Part of a small language model's weights.
Architecture: RMSNorm before each block, untied embeddings.
Training: a variant of SOAP for these matrices, 154M tokens, 4700 steps.
Each number is 500 + 25 x the weight over its row's rms, rounded and kept within 0 to 999. Layers, rows and columns count from 0. Numbers have three digits each. The size before them is the row's rms in percent of the matrix's.

# o: layer 7 attention output (transposed), 256x128, rms 0.297, rows 13-31,45-63,77-95,109-127,141-159,172-191,204-223,236-255, columns 64-127
# v: layer 7 attention value, 32x128, rms 0.378, rows 13-31, columns 64-127
# gate: layer 7 MLP gate, 512x128, rms 0.301, rows 0-8, columns 64-127
# up: layer 7 MLP up, 512x128, rms 0.308, rows 0-8, columns 64-127
# down: layer 7 MLP down (transposed), 512x128, rms 0.3, rows 0-7, columns 64-127
o172 076:502484519504511520502541506469436497462539432538504499508525509537524511488524469477522510501515517519492474518515509492470545495488519505495492518505460460512518490517571547470508467516455470
o204 094:516495502507487481518457476505512457549495532468517504476512520505534494496459517485510474493449467479510485519514495495553496503500449499504529498542566534450486513474452463535515509502477524
o236 073:509514502489474489509489489518524464496450554504498509499485517478536495515528538494491517485504512516502497460494497491495483518499446510512500513491488518514453506480438522530443531497485524
v13 096:524507469502483514536474533487482477515473496501532442542492521492497483509506516484476523520470540510498489511485530466447547480446526497524509494483505484466484515493479501506523488521518544
o13 093:481519492497474472497497518482512526460476497541489475521535509499484472486518456467504517504569496516482518463479532491486496475545492486492494470491513500506495470509454504473517510460469528
o45 130:491504509519519503526498504486475492506519506500527529504480498499524508504477528564516477498422489455520504508504483481541484513453509505479480480507486486487487488491490495480508476516515485
o77 074:471517505453494492476513507494466501546503522513496532466537504501534513524501488490447568506530490545490436487492537497493529454517484495480512534510489495523467495498515505508464492477501501
o109 128:521470479509542510489453494532474492523525460455520508498454483508495519463484516483507474494448507474509505545506483489527505534455530519528511466522483506495502513510528501488520505494514498
o141 088:555455499507476522503512484494551467499460503499479466472460523483496460530510473449508521489535521537500481511516548538489511543533494498496497513474518515505512522508493496536478487531529500
o173 090:466525496524550498484485506522440456524511481451500511531479446506475523460474551504503471500492482479490527540489465494535514520458501501527487461523475500509508496515517506493498511509515529
o205 093:502503524512472520509551503518540483493490508525476481454526510517521512537508490523497467512542504525511504463517468539464487504507500494497522540486549516503523507511496503546501500495474474
o237 072:473482479490487505509498491506531528467520541524494510546524513460538502526518517507477509531528507499499497507506476480467488440536482492477518521476453489499500494482483488500522531532470485
v14 107:497498484560521506490494550513467473457511486498486480519512510484490539497510490466517508495444491455481482491454548489476521507502549520490495518511498515512539497501535493475484522494545513
o14 095:484468546473486490475491491412464493459471507495486480502492470475525495506518517536474483506466504487457471526479551475549492501490470464508454513520493497497503496521517508490495517505445467
o46 143:531517439484457522519509519565503553518487485529490526490504510522525519498481492495507502486536489526535524463516403488470507502495498474523523500498481524501503501519470476531492473506486550
o78 088:503516499486528477471495475520523472497481515458494509490483508493554471512500526511487479514481454521457484538490524483491497518524474534434480495487567481540513486473533496444516481455515458
o110 135:516488483552478505508510525553501510509516482533477488474499491505475512472461486518541550518537528505547548446521475498494511504510524514533520505500457511454504475518459471547499516511532532
o142 082:493500518485519519474527510449515475476518504465509462514543482491515503497555487464488470538502555506508487507517513477509510478517484505496492518473509471506461512454502509478526546490562452
o174 081:508530486532479499498506513538504528494496520522484531486506476502518500481457529512522517493517491513535514502499461507518462521502505501515510477510452546442502485533463477536491481486487549
o206 092:443528530473529463530488462465497455515514496494556523488487538497486496524525485463488497490467511499503500525501541569480481511492507522515511485530519467517483535513556519489508500508501494
o238 075:498487516510532504542469506486539497497524524513495511534516514475475493533484524494505518441474487442456476529470558481492533496466490498457519507499526534514513536526497534476481464542521483
v15 107:515472492476545500528527493502495467532527507529501521528481488521480488510516467523498520588514486484473480502482562490475521454507495494513485526515475513474455488455540509478527484467474480
o15 108:473498539463533492444480523511500518499430502516538512481484510523475512509532492497517524542500526481522508475510486485500485514472448518520490492480450452487507416496502509471499503500458526
o47 138:535502459526461499519509494478492518520537496471454503499508509488493476493504513502524491461509493491477538529495504525504510480498506454459545489507554537520481567495484503523537488508536480
o79 070:483517537457488509520460499526531513496526510521537499490532504552497539523494502510514512524508524504503474466463510513488499503483491547530463502489453486505461510500502520491512495517538488
o111 130:510516450558480495499526503478487485491538497482472510528496492466502501480503513525505455466487479519471546545513520510519519484502540479472500507490553544521524560546501494519502487497526492
o143 096:475488521463525518504511485475520512486500490525506506512471459495491520496464491508460467464478490495505436498503481472502462513508527509547504515496469483496528473501499489495479498486488523
o175 086:533495456527487493514532484481494470533542508473432506514494521487518465484497511541492491478506479524490535541525501501491513502512508456457512516529560521506509554510509523509505488484479466
o207 094:483494533512524512494474486515505481474458500500543489485518504514535498517471494450507536539509480470534484490507483498478507518540453552504471507516472458477515444509502484481468504488487501
o239 071:525499520482480499546531513549498473491475533520514475499503487478514480504527486488465523535479540531497467472486477499502480520497530536519470487496505528475475466463524476516496544525466500
v16 107:511488483456541477461534512480496496502497483475475467530450499467498501509498530508502492521517514494480542521481467482485502477473483501463514473465534521480475506466499433554533496480529443
o16 103:475508476531473526434485513464499451483500495512490494498520462479511477490521496521467501488506489495526538537527497488460520533485502522482512506455508439434517477492466481501492507490520525
o48 135:538502527519505486502524482537513503515503514526510525505486499509496533508493476449506539505517536504492462465462534476546533411536490450483483501536472551526505532545546512447537514492511488
o80 087:514496502487481549532509478488496545496509482480502519483494542495515484500503521486505462485468508505486469551487458510484464563510487529510529518468499467541529499469504532554487507520475505
o112 130:524514515485526465519494492528509548487506515498492504499470524486473529482509479461473498524503520494482483465465520493519501441494511458495474530552497571554473496496560500471507485475501482
o144 087:451512468481503469525481539455505508450499502528484485499465540522552485515513526529542544482494462483496511520492469551482487526503514539518547468506507458446505505497459507490502483535481524
o176 087:558497514476531479514479503567476553524514498536487506489485544514457532485491475478484482535501521460489505500489510491535507454512503454475486538536488568544491490502555504459503508471507500
o208 110:462494495513494504508525507466495458507480496468507475543527470521561453523475535512514488493508484516496487511533470491487469550503492552514470466464513464465506504517442470506523508526499484
o240 078:494500496474515515508509479532481481548491476474523483499539478495471498506515491561510499497478481525525544495557553492503523540491502500505529479524501482532486494465466524559442476543498498
v17 096:495503484503449494539503525489501517513478495494507494482479537496499490484511518521516495507482520538488485542531525521502515507467521569483485466481471502551548498452502443518499490530495484
o17 102:513497507491541504516441523504530490492522503514473535503481532484533493513529460530516532501500514507470468527552464490506461507470518497526460487489524478475523583517497487516476564504526513
o49 127:495529525499472479493554466499513512483509528503473480473498482545463539499462484513468484515518493494516510492480483468491477503524514515472498514525484502492497464506510488442546484495462494
o81 090:468505521501498469500467482486493510495528496514514493569481484484531498502531469478540487483518470496492495515543546530519478541489523460551526446488501464466523542472463497528493486519511492
o113 130:491491480516483511485550493505495537504473503500519490476506484517458534462461521489491476522454489468529540477420536505499521496503492510478501531516492543515458450510501496477519464491499486
o145 085:508470465540513517506507528495482479510472457482540504488516507505506463497486529490492481474522488484491525495443493546463569488489450502485493541513517477509487516471494490563463466485489531
o177 079:507498504504458511497558498490509548514482498494495473481505503548564552472477474480523486510481492487516511487473507457495512482565496495461525513500509518484479465503516520477531475485485507
o209 084:504502489498536522515441510504489457502528461497551494499547488482441462491510510494506533453511489503480476516544469544511511469480485501521499491470505491492525505492530538529528477492525496
o241 104:529522509462484505523506494496480489501515518512481500509503503455462475534537540493484490505494528532514504497526518488502503493517480495486494533502477502539491468477508491496454545513523502
v18 100:489510492489489494503475493507474518507498489482495500540520469522482523478573475555497503500501496498523511502486428529495541509477526507487498474456501468526494546438500442495519509526525521
o18 093:535457511549460507481540546448489495492448488506518496499524478567476541494509502475493472488513519527494484496478521481483436543485525541489466490521487493524506540481494476504469496484507542
o50 132:472532507475523506533464456532500510477552491518454486503475514466479459527470497489493561492479491514511503478521481519517540463518442483535526511494530519467494471543524534522548470508510478
o82 075:522466501516467513500561506482488528538462547507525486476511540496534531506494516499518483477548542481517514507472537507513488522499514499487493502456517504499511533503529473512458467528505483
o114 130:469545497475517499517472440553510504474537465511499513505492493475535485509501484546512527540482479505534501503520477534526547497503466485499526505493503507472506466568486512480544524534485470
o146 089:508513511485514464507506518471513500479493537452508514493468480492562496544512503514500485514519487524493511492492520477511479489497526510515477524522457482512508472440492500532500524486455518
o178 087:471510481476511505524446469556508497502531449545477506526516479465562477499488498533521531523481516487530482504491471508495563479506462474494536497500515528465479486566505509471525508498486520
o210 093:496480499515512491468520533495513480503511531461503506466528538496472509456534510477501483496508507495503528501502550507510480503514537509486484480543475518529483503474509501492487501514497524
o242 072:518455485490501512436461538455469466534500478521491461511496473503568498471479508486475477501507498517449481520504501496453489510481516473508447492478492431507508524430472456494479522480548499
v19 095:489536492526487471487541474490476509506505495534519486465463503457507496525544505512483489481493472484503506502491556457508488469508497570497503485499511509494460453508524459510520482483509515
o19 088:510475538523508524485457497506480468466521521521457503495492521469481477509474538504506504466496513475474478509513524525513560548528480510499518474491482518473463466474486457521448496462522529
o51 122:504512463502498481524545476540521532496451495480508463482520501539499537531499484479521503517496529497513566497503497450463498471494525498493507561469483494488540539493537517460508510560520455
o83 076:500496516498511503511476498496524492534510508506563498502533484458501472512484515484472556457518463490520480511482521517523532509503469514477498484548530535496472495527507506526499520486494497
o115 143:472513480497486503538511527532484474536456483485537474500511510525514540492545447499519510511510507499532528522512512453501507482488534464515507508475453498508481515525475490490528486585495484
o147 083:484520540470488527458489512481456539479510503525525537524512502521525475500488516519485525492536506523485448483510514509489446527503526500507497480526503468542493513505443523521501504467501548
o179 069:492509489504495481519544506531496469532433487457524461495511455520514548487500471508539439536529506525502556518502529472497491482463495508514474522471467510506497516516509501467543471514509454
o211 105:542497502486504507477495509450526498503549479512437517499489493461530463494511534531471513512453486520454463504499486553516488517495475505503468454535551498490525485503486516489481519481468497
o243 089:483472502506504476487518483468509522481567543503469537487458523496590486463467483466482493502498504458504492472463465511502493485526476524522507494534519487499520506501538502512524516441487504
v20 100:491512478522444449497498501490504475507509521489493465475480504511518493451473535525468538478461481470447483519488480484505493505561510510551501496492498500489522505500506492513502483528522491
o20 096:532509530502513531508479529509480504519510508532502509478440518497484515460517453519485489462464481499498485461497508542549505521525504499493472516499495483487483588479472500484484521528512517
o52 143:524490480497486516535509503458510506488481487489501536524467530504527524509454498533474482530530498528518511514485506508470525486499522494513534481490529468537515441472496526556507511424488484
o84 081:517476529539501477462490491527512485539471537488485509494497468547572505499539542465507485491465495484427495509504481488463474520516518510439477520491528504483501556511489448495509486531496471
o116 128:493517468491488501496465485473504511487480500504522503520526484464479473520466520480449507525544511512503515531504488434459494502487527496525531492506519533542488435477493501512506494465487496
o148 095:453542527469490474490507485503458506511560506496491482495535473501454496476528493480544519497511508496494527515557486517523480515457491479476489512487457526481472509510503473457482487514512515
o180 082:486507462527499500484528515509509488478480487504523523496511525488471504516477521485470498519535476515507510496499490444471479481493517513526523478497523530542507452468484528522501503473467473
o212 099:498500517478504509511523508520519516543519509495514462513514480533474450467516499484557467459477483455519479479496522527521489520484459487513489530491487509463517498560539526495500486547515527
o244 064:502494520542511473489515493535512489476476471502486503489506540517523557521507469556492515513473525494528509490482477520530495469551469538486489477492487526478526535502515484498483503485555531
v21 101:490481495537539520495512494494497491481457517466465572450478495482482496514518468480497482530578477493497532508499499501472493511547471496522531486482497459500449512490473459472456504505495522
o21 100:525562545455530492466505529499522476499538492495538509519469464497494456521437479491526469523506498489496547490510512501521501528413510491466526519465486509503518510463507481515488489532505520
o53 127:457486484526465479522514501513488501506450524482502508510536516488512547507571530529451514479497471496470500524502515520522500508560502491548461512533509504528487479516513487512525491475495496
o85 072:515516528493524494507493509481549490479575471493512470525463520527526456490469500478545463507453507502495524483508504480464468460494520468481525506483485491529508507517500499522469518546504528
o117 132:474477478547483491523508485523472526510449504508471507486544511473477551499561473512450522497515509509486501533496495507494501496543471503514456510531523464485495490522496491490515517435512488
o149 085:544501516460517502494488478485490498521526484466479478467482492537477508506466479510489523498522461512504419468487451485461495548492502510478467465439485482487493522489533493476516518469526454
o181 090:456502457529480490531512487495460519505417528515491511485512505462512559517567548464474515499530514516490498531478489532509484505544470486530498497516530483511464488495480521479488488461514512
o213 083:544490495480479508496499516492492501525536499528482512504449493493488471505444485506564494488487508512525482450485499506471498497456552564472530509520489523472528527484486513541479502532504476
o245 080:501485483481524518475479496495558497484536486521496503507506522519530476461482515481527500502503532466524507523540526480528528486483534500496540484510482539498500520541497498454517468544453528
v22 099:516524544489483491508487483443470492494500499438496539478471511493493504528501483434504531523436464537539465469522517488495504492497482501453500487491518554461508503484523522498498508483483518
o22 104:538541533489533515528525506494466484482500512506472512543490480505484473471490519468527481503476508469504489524501534513515486530519468487495519505508533481480508462497496537513492497534466520
o54 125:499484465516476472449474475491496500491537466558507502485506499533530529519495492507514481532558524500449515502475496531529516480483516471500500455495504567518505559507488486519520509513521484
o86 083:511467534513516486511474511465498492501477494469509497515495513467538502515515492456465508503498496497556476507514494461489544475501515477504525549522476447506459442497528480493483513517523508
o118 135:466487421504454464474481492471493512531559486513540489437498515519477518514501501507493507495522501519477509508505474501481487488480512483478493489493510528509503552465487482489523484481489474
o150 091:430525504523532544496490520547549490501461529460457480517522532455482485500485528501518524490493477525506473446526527492453518458510515525513491507506501439499497512493487497461503497526445509
o182 074:470492465534477467514495483457485481491548473521521490496498496520489510530486516492492496498526483485487514481487472470475491519476482522484485492514525525522521522484457490529518474492505467
o214 092:513481551474509544534505499552519480512455518460472482506485482475491505461488469539496548480440490507556520504495495524522497523505485548515495496509495454461503473527551517501499539486515499
o246 070:550560535455566492487544505530510526475490530495504520532507528507555488489550496518491503508484488551513497487485518489537487544516488478491498488502434516545510490521513486509461480488506506
v23 095:541475498531527501472485464567474509494506483535515501490499491499467524456519492496519533466455517514504506502516510521498450536540505504474470498505512525479465502526497510508504485472500517
o23 091:488492466504507469503521458522490578524522492504511498470507531523523493487510535485495512481489479511493477473479538496480505574509513508499506468508500534477489454492544510526480478534516549
o55 135:534511565510519530484527554486525472508485519487518502517508503511482539538482476517532530496566529477525508519506492492513514468448508489490505519500480472527508538497469492506486519491477472
o87 086:501489482504466474505495476506515519492519485551520487463518485493525514473518499478473463518434482514526436476462488520479488542511466530532495522478517457497503482509518511483493536472504492
o119 126:541527547470518511505479534473508487500483500480465511554482506513500525535489504504506489533528523476505541526522478536480483435497498517458522535532521479519509532481450489465475483449493473
o151 095:477486448508486495539510505486470514497529495474497508493496507486530459475514482510477476525447467538499500536519529487510493490514505546503500498503486518478492469490541482513505530535487507
o183 083:514533537516524533480476536490520460516489495511517523551478534484521524490482493497523512491536535443491553507485458484490498433505506500472510520518545464546477527485439469490501468483493472
o215 094:483479453500503487483478476519486454489521479496490475480474461480418453475511489503498478488483474521477497491521502501526503499486485452519467490481484552486489466499489493538529489531535527
o247 078:467478490505483543518503481497475503464467543476502520479515491497497488471486510499483515455497481542473492472507524494518527523545522483507485434488501495476539510504543521465540483473483494
v24 099:533512517490500480457514489492524492513474489499545474529532476537522470544522495472527515476488497508506537513496457526479500495501503477499511461486515536523466484508499490512544514496473499
o24 094:463544531514474535503476462488492509516470483518517506485456504472513537468493500481521489555491494477530491474495520510477515481526532501496473541476491494512490555521506511508490499468484552
o56 129:491477461516493475501489525521535482489545527490482486514522493501519495532479479497456504456509535483463515496499513485522467509486475533498524439511486504504538456467498533495518478499537470
o88 078:483539552491530489504490508475464469479486486525488509495500455505405423442506500505501518523503502507475502490546482504497510498506477466483464496506481486509468524533518492501500505465521517
o120 129:517448469491522467496530519516523501489524499495475467505505491506491467547499470503473443453502534523467480507518473509535470503501493535507502489529525502470539434451473517482493481524481451
o152 084:523488490486523537502477489491457477491454511477510474510515523512526524506530498536497538514492465505510477492472486500497539478484547488528485483500461504512456487535503501527507520473505555
o184 092:500471487476481441504536511531515515500521483504485485487507486479421469540501481495497471462485533500467500521542493488519459554474490511471504484507509502468520478449443475477518481533464423
o216 095:501516516490495523481495493475476504511463516504492540505482505500522539451497528499527544543498434488513513514460514491471490491500526483505512532466520539532490560540522492514506553519504517
o248 074:532503498482480528505484476524445535530471476468509513468496534509444491520516537507540498478515527493568506500486483511459551513498480468523504515514527463524512511520498516499458502508472469
v25 096:508511487485521466471445503499486557484521518520522527521480453497515492524459514522508489502532496513544506500523520505482513508517536480504451512526513513489485493499509510518523501494520447
o25 094:478534479474538477496481494496480497502481522515458509516535484471528495534495506500504488537538538513517515492491490503519554545489524511499492509512438516506479516488504507501513465484485454
o57 117:549456493510493505491522541502507526480521522498526482493492500512529494470508466463465504495516503484530481489545527480519452465484479524493504465500532471521507519505570495474477512517518473
o89 087:487513492515534526502445481481513452533483469517520528540540522483552521528500525501510576504483512482477493519517516475467485473529511503490517510490504502531491495495479492480520490538542507
o121 144:519468499507474527512503529483513532497539486494562471496458502513443509462469500493484507477476458520486491484498502518525490416481483489513519481512530468471515489512503485509504522485502491
o153 079:483525527511494529488520479490510492542489507504471485454486486488491534526543480500523474484475499508435526538481498496504516552500516490488486541530494532488476483486454502527517547491482558
o185 077:521464504490514498518494534504509532466525481478524504511457515523481510491441498500484470486515501488529462466507511543511465425502474490547520471502554513491509477514494490510471509504496494
o217 088:488543512488459455503519465513487466499455481522465514518523506513457504484524517502531487504529543480469486517450487498440492558508520444477488524494495521512515507501465486494499517516478540
o249 076:472521520504508488497537492500465508491502522487447510503517500468529469518520543544509491491529452505537536488507491491515520556534473509477465534493460523500497515466479505510485445511517516
v26 103:530509492491521523457497494504520506452522506487491475509495467507523478502489515507509516478554494559468488492501492493520521485514522464481455504466482498551514531478463565502463512471477512
o26 094:522530496470517593496537461570505484453478537516514506488519503490519484545486516507501471471530503535558553527525501521467472469454519540518498489523488537469493515467485496495447504544512487
o58 121:498502558530459491513490563461480501545516475515476516496500487492497493478490480489525526462504497491483499503529460488518548545533502490489517514537531482541465451506519501489534528499475516
o90 075:514518478470503483467483497545454469539486529470490513465526509493527541515515523505454493520467489535523507480482527520485479477451481480500452523468495530505510517501496510530507508502479503
o122 132:466469514518504462517477543430495522538515426482506488506486498491488511499501496504521531485539509505469463504493506481528533558571496498493524511544482434539521476504501501492527505479494483
o154 091:445498426515483479526511427511514497500494530510536478534495476521513504483564521540527464516474508533496493446453529468481471484494464497514521491473496489480513485518500510480445505504532503
o186 083:498488520498529461538484544467466556508561431491473499488469504490495507507460464466502522493517490496467493532513485471520506542578472498501499539542441467545501482510533500507545506510466497
o218 099:540491485503489522467521465517537522459465548522501484530519486502560445495503536489509490520469474485511513505480503489531487454472493506493481472451515557459523555492480526517479484500496491
o250 098:499487505501539493484499504521505474472519506495476491491501530528519519492465450509458526543499503445493481501492491542489497453484530483511482471476506487457502514530501457500526486462518510
v27 096:521569487516457528485483478501490524458472492538495467515505493506514510537491488530462451478482492496519485506501497504499510483475519472525521487519503466512465554482511504541431493516484521
o27 084:549509509485522466495497505527510540493487524514482495521524519490520485497472458490492490522525516483507482490513500486525483490514480493488574535437475505586478513519465487471542557521437514
o59 137:523516493493409510466453474507505476493502462491554475495508487474478505521486523505488504518483480475495485504506529472530475532531551498504457481537503461463534480502526538530484476481540481
o91 079:487547497535539511528561499462498484503529530481471562527466470502491514500548517496509476500518533499502525485462498500490512490436469479481549483499504481489484505523502527481513520465521476
o123 133:481487505479473485473467526502505465497517438515551441499517529483475496488486518524522518515507472487504484524518480497501505507537537541529449491538538519470520477522517511529482488488517479
o155 092:451475509491558487545514499508488495490503531505482504505499515493441514495492526465525538432514489531506507489500502529442534459450465530512505528477491525513487518508500468495520493548480530
o187 075:480479487451471501507463516526514486509538483510524457484528510492515497473522483524502486491511518455542506501489498487508470518540538506537458479534517517484503471515546490511482505471563463
o219 088:498473487531544511520522500465499521517480559505438538511475472547495502503524523498490501489495511525472526480482506538477472468473466465468532500491486493512462506433469503463495474513473556
o251 074:500520496497501501520525520498521550471455502473434548470517483555536528498484462495499466486459499520491495477492497499502525503471448480487486515460485541502504517539522487545542521500465502
v28 103:492466475512546495484486523517501491500495470497506517501475550534506493521516497478520519502534494511487515466479447503520443443499512526515498506537555452461497525448518540483504464519489505
o28 087:467482529463508501480500487509489480521494503493478501506485526539487491473489441526505506503487504529515518490528494518443454497506540495502466507516528509545472481489513473536530527520492469
o60 131:547503487522516472556510534489510502523491529519506531476503498448497493481532532507491481518491520479466502512464496485550509496496466499555504544457474512500482520477468490474517540491520526
o92 082:470478500559512526468522477505457503482528469508516490524502486511484571518474486517477540476516495481536496461500542523514476503462537483478517417538511489493488475508494509481492491504532470
o124 136:547526499519513464546495505495526469473512544485516487491529542477499484472548536502498487523508503491459483519481497451526548500510477514522513523481456503485502516485499469483503485465535490
o156 088:506484492488458501471476507518477524493499481461497495535481483530513515523468480492451508498526501492585518521495499531507539510517537521468497496498496457466509489560524490508447478495449514
o188 082:558530527511481489523500492473543495492533537527519517480542521479476492479549524480526498502476496514438493508482478426497557486498486525529526511487461490494505506502470490487524508453527482
o220 095:452492490458513509456509484491493549494500462513471451512468452518461478500477488525533471496504492511500500462534508512465458484504502474511519470507525500528530495510543534497501490533483515
o252 083:441504487484481535495505484506486511524469461503483495457534493511531480531497499432529529465463481537518481497537502507462486514486495522456462501526510504515518496495486550520506476521445518
v29 097:490460539514551531527499506530490514459487501494500499484521477524484508474504541531491510545458508481446508502502480516467511527514449550508453488518527507512509540503504497489527539499475497
o29 092:496506514479520474510538521488467479493497480510475503452478468541526511510487478491519492486541514455519481485500508551476433492499481511459503493457510494524504506537534560542510506490474500
o61 135:551497511512500513496481487515500502533517531491513504541540545468531493515505468487523488472481521528473509530492493483499525471474530487492478552470509492478523482488472439485499499493517547
o93 088:482484509498496515492526513516490486491512475532474489478491506506559529484488515486474530471546445467510495475507477474440428510526485482506516471521515500509504477497525524491520503484494465
o125 136:492512486521473532464477471488523521510507534503532501550484496502467481464501504493499494494441513536481519526494529456511552508474531469513467484529493495485489478441466456474518488533507504
o157 084:475490479473496495491512529474524480498508496479513469500513517489454463510521479490494519519505502450501493520529502519535487491517488525533543449529444495489485511497511506489466478524492485
o189 079:557508508516530544470492477514505465486484496512496498542497527523480487514498496512475506514448526558464513495495500488488554493493535487493445517519526483502510474476483459471534519505497511
o221 090:458520476502516456517494533460476564476513487513504513488496486506480541488500512515490467551537481479491510489512515500522474489520497514519547507498488530535490551502542552529476513503501490
o253 076:498506531485467468530513489536514494517476468511497497479519508483523482516500545514512505525472526511538490464481512503525534555540472535474512513484483490466498521542516506526497473518537475
v30 097:511539496507495491517500492536495511460492506475515500501458512507500513536461475487494477487520522483497454495480517501447472475429483506562431478503491476489456528545526489519491508460486496
o30 087:519479526503479471493482501486474494511543495529521477494498555513530583548522504473526478529526488503506506497459536468498493546479489502521505505513552495525513467489480482497460503477483465
o62 137:499523474474471521515547504500506494491476468516484472473520500497500488445454478528494501454476516492480502504517464525491477474514482542491509517485473470487470533458497535496516535512526494
o94 082:499495476521540477499478527501466498557498517441510518509503489499537518540521518480510537520596512489482437496494521498504495528529481464487482505512465522491515481501545494500492482498540482
o126 144:473491503485495536508536478492501485475490488530491506522499509483454464425464481536487472467457521499499530531508456522490505458520493516488496497477468494500499504472507513506508510506494534
o158 093:499485517508509453499513522513504505469499539523532545513497481468492486517505520466503511517467490501524531485511504464549509502529562504497497484495530513483516529551466507521511482539464479
o190 069:471504473482523552493526466543489489492473477505438492492501488520503470461487470517464493472477499512500487497512447528489487487487511521497496525474431493546509490507503526505505526519515581
o222 094:521504511500507481499453494518518520485522530472463508497465479496497487575537495476493509528530462504516504490473557478493535508476493478515512475538532529494512470545500468484526447492466475
o254 067:493499519497483512484479499513513513543490493475543499491523494488594520526553550511519547517489505518518510448515518500508474525443490463470520552495496495505503502512501482484503518501520494
v31 100:515499467495520568481485563460487483498516501525531473474527547509515475468491512507504458444513523497546487518478467514490494502528487499523450504494478483534477494472494472512483455535496537
o31 106:470512475507495521567502506495516502467516513489501564464487479464471515470521496486465476514556570510527500478488482510496496473537526508497483461494498470471500497517491494552493501482508521
o63 134:538503514495530499472478488546520509511471500503498488498481497546483472489472495510483503477483422434487508491523503495502529552509502486509513522508506501507502501503497532476513524509483505
o95 081:528473481493520504474499492502511537483508463482499515498545551538553554514475524469485474480506529491489490537544491511511432467541469486471499476452492540530480465511482474527533494517509493
o127 133:527492519498498462455515508505480474515485497540497464535472469537483471479493515545485505494460432510498493472490503492511516531467508507501487543524482537537507512456503535454488531502507498
o159 086:477473523496494483513506509480517505496506484523540457508451474438526534524542511490484504509494539517511494536456531501482495515441517500481529491502515488466516531509518472503505480472509469
o191 085:530497534504514487521502492493473503516492514508487488504519471527526454529465496520506508492463413504502488457521460519531529497497516507530496565514457511538496513485516541456512528481471502
o223 099:446512456497478503502497486479485500507512508455482512510530513478521535514508457468529506511518520543489515536486523462494493450507475497508532482517512490458511501468514474529498444528515473
o255 064:508533512537455540495530499519518486503508505496538512494542505462439479516530548503545500493503558479502491508507476515487475492512532516479485507490552465516485486489497483490475486451460506
gate0 103:489530479547496492523475461458515504507526516528511512450513464534516500494476480528514514495438480472522501464515527465453521509476500498500481541488489531502545508451504513518465468489493530
up0 099:488485519497471501488481513490489488466543496493513538504463504474528499531548509505499493507542509516534503534505466499510489469483511492494508481524488487498487491506484499472520501486509474
down0 107:491534475502514501527507549512516478568504496496468510532507528508514486465505523513518507506473448528516506476507479523482488478550523502506487486470497528493481457586517501504523503468507494
gate1 097:521480507491426521523453528518511492490483506526462473499502520503502453477517479483482496511519465513481465453538529530498516482520516491503550504492509520499514520484491445504436520491506543
up1 095:522507516517499487506564511557513526513515489525473484502535530519485482486518459527474528508506500491513515457508534461484467463555495467486456502471503500507507525439471477476462484487538504
down1 095:495460507505486511504477474493522475495513482479490454486488476496515494496507491494530559502517510514476500446504525502495509535507512502472491481499525493529493516457553518481531458514484491
gate2 105:494476459556542539448529471522489481539534505524475470550467520533513551496505468517507512520470495522485458481488500530506476471504497482479521505486477476442523471530451506494513500476506481
up2 104:447478527496532497467547495489488462495500517533498550528516536504501540495482473501481492523453519543524496550483489522522513482537518521499490525473529505486530460478498499508538516483532459
down2 107:497521507553499504517500523508496506483476490524495507465498512522412480495500506535431437455500475519466492480455474461517511492496523522481501490517508478489508513514498523486445511500460492
gate3 106:499509493500535525488470511534564507516494492557545505499490494470508471511481494508481493497506529461502546477484473437527502493518521483506535501490533491498475508492512490494550447491439503
up3 104:476528494486494493485497486512472476471479526518483459526465503478540460495489509531479488503530468499488502484499517573483535530479473526496503482499453502505502508554468549522475506509552539
down3 103:495476500458504497500500551519486466473509527531498512490549456489519517552488529476544507481495480529482509512525488510506495458488538526530506478529500509471479463552509455552469463468473470
gate4 099:488466498508461502517528518496492516520500524530468500471516478545449521467536493455525506500514477513501488513463484471510512528454502499450478511473489502463512512521532557478519503489490481
up4 092:481482483468520503509524524521547509501483498497485489498490491468504491489536549504527540504494512525480478499493480534448528479485491484506464451508505504466507511487442483478499516534508472
down4 097:463500521505541497525497507483528497506523533470512492476433495506512487503495504527469501519519497554518493497533496499502519470503481547542528507469503502526517501555466499492503489519453488
gate5 099:494509575513564488473504533503514497482482490507508518472537464504516504520526503446487503518525498471472567524561491470523503484501468486487503515471461525490523515510443499543467508509478495
up5 099:499557501523511491503542528565523516530490498506533501513499521491492479517512540459491516497487506498463491495476492490512521495505516494501482502455474529482477488534431548471500502477484494
down5 092:487532469483475473476502538545492532505533489494518519502485520530460537507522519515498497493525484497501468505490498491515469497508479518471481465506463516482496561490546488502503517482484502
gate6 099:491513494510504495553496509509496492523532526473508448454495521493495491503514500493457535500464524471486503526526494499526476528479495482531539521546502530496514514502529488475533520495450496
up6 099:505509497494555526447450458496494492514541531469481490524517501480471515514517508502467489460547489491497508473478465518469498485493452489502480473475514476508480516496497490467487468516520527
down6 104:536493503459481495458503555506520511486452497503514504514491478490492463445476471482540483509501531490509507501488507497463543471480495535481486490532515497515484504509563529527489474500487526
gate7 104:495503474466494499505494510494494516491488472474462492561473484515507528516503509473498514523465494478498487450515483526491512460455532471464495475499523500459539488551478522494489507532472488
up7 102:519511522507486519545477479493482475501522527533468519470503516538460506529512497500491494516472541474489501470482521483496499514459453451512509493515540450500521516512521479533472492512557460
down7 098:500487542499532495517490493501498492499502522546476541514539485518487495494500537534500502511431512492441498527515486492497467485557493521498512497504486500494502465526548520489494451539551520
gate8 097:495532491502508507537468534509479530500487466487486458492493536484497517507493462533527561504507539505485488530492491508496492503476542487488471499504536510506515514537505515476474499499477505
up8 102:513521506432482520458483450506479493505472523513517493470467476493451472531518495472502503533456485527484487476454492481510496520496498457529496524527529533491470481526502454500516493527533485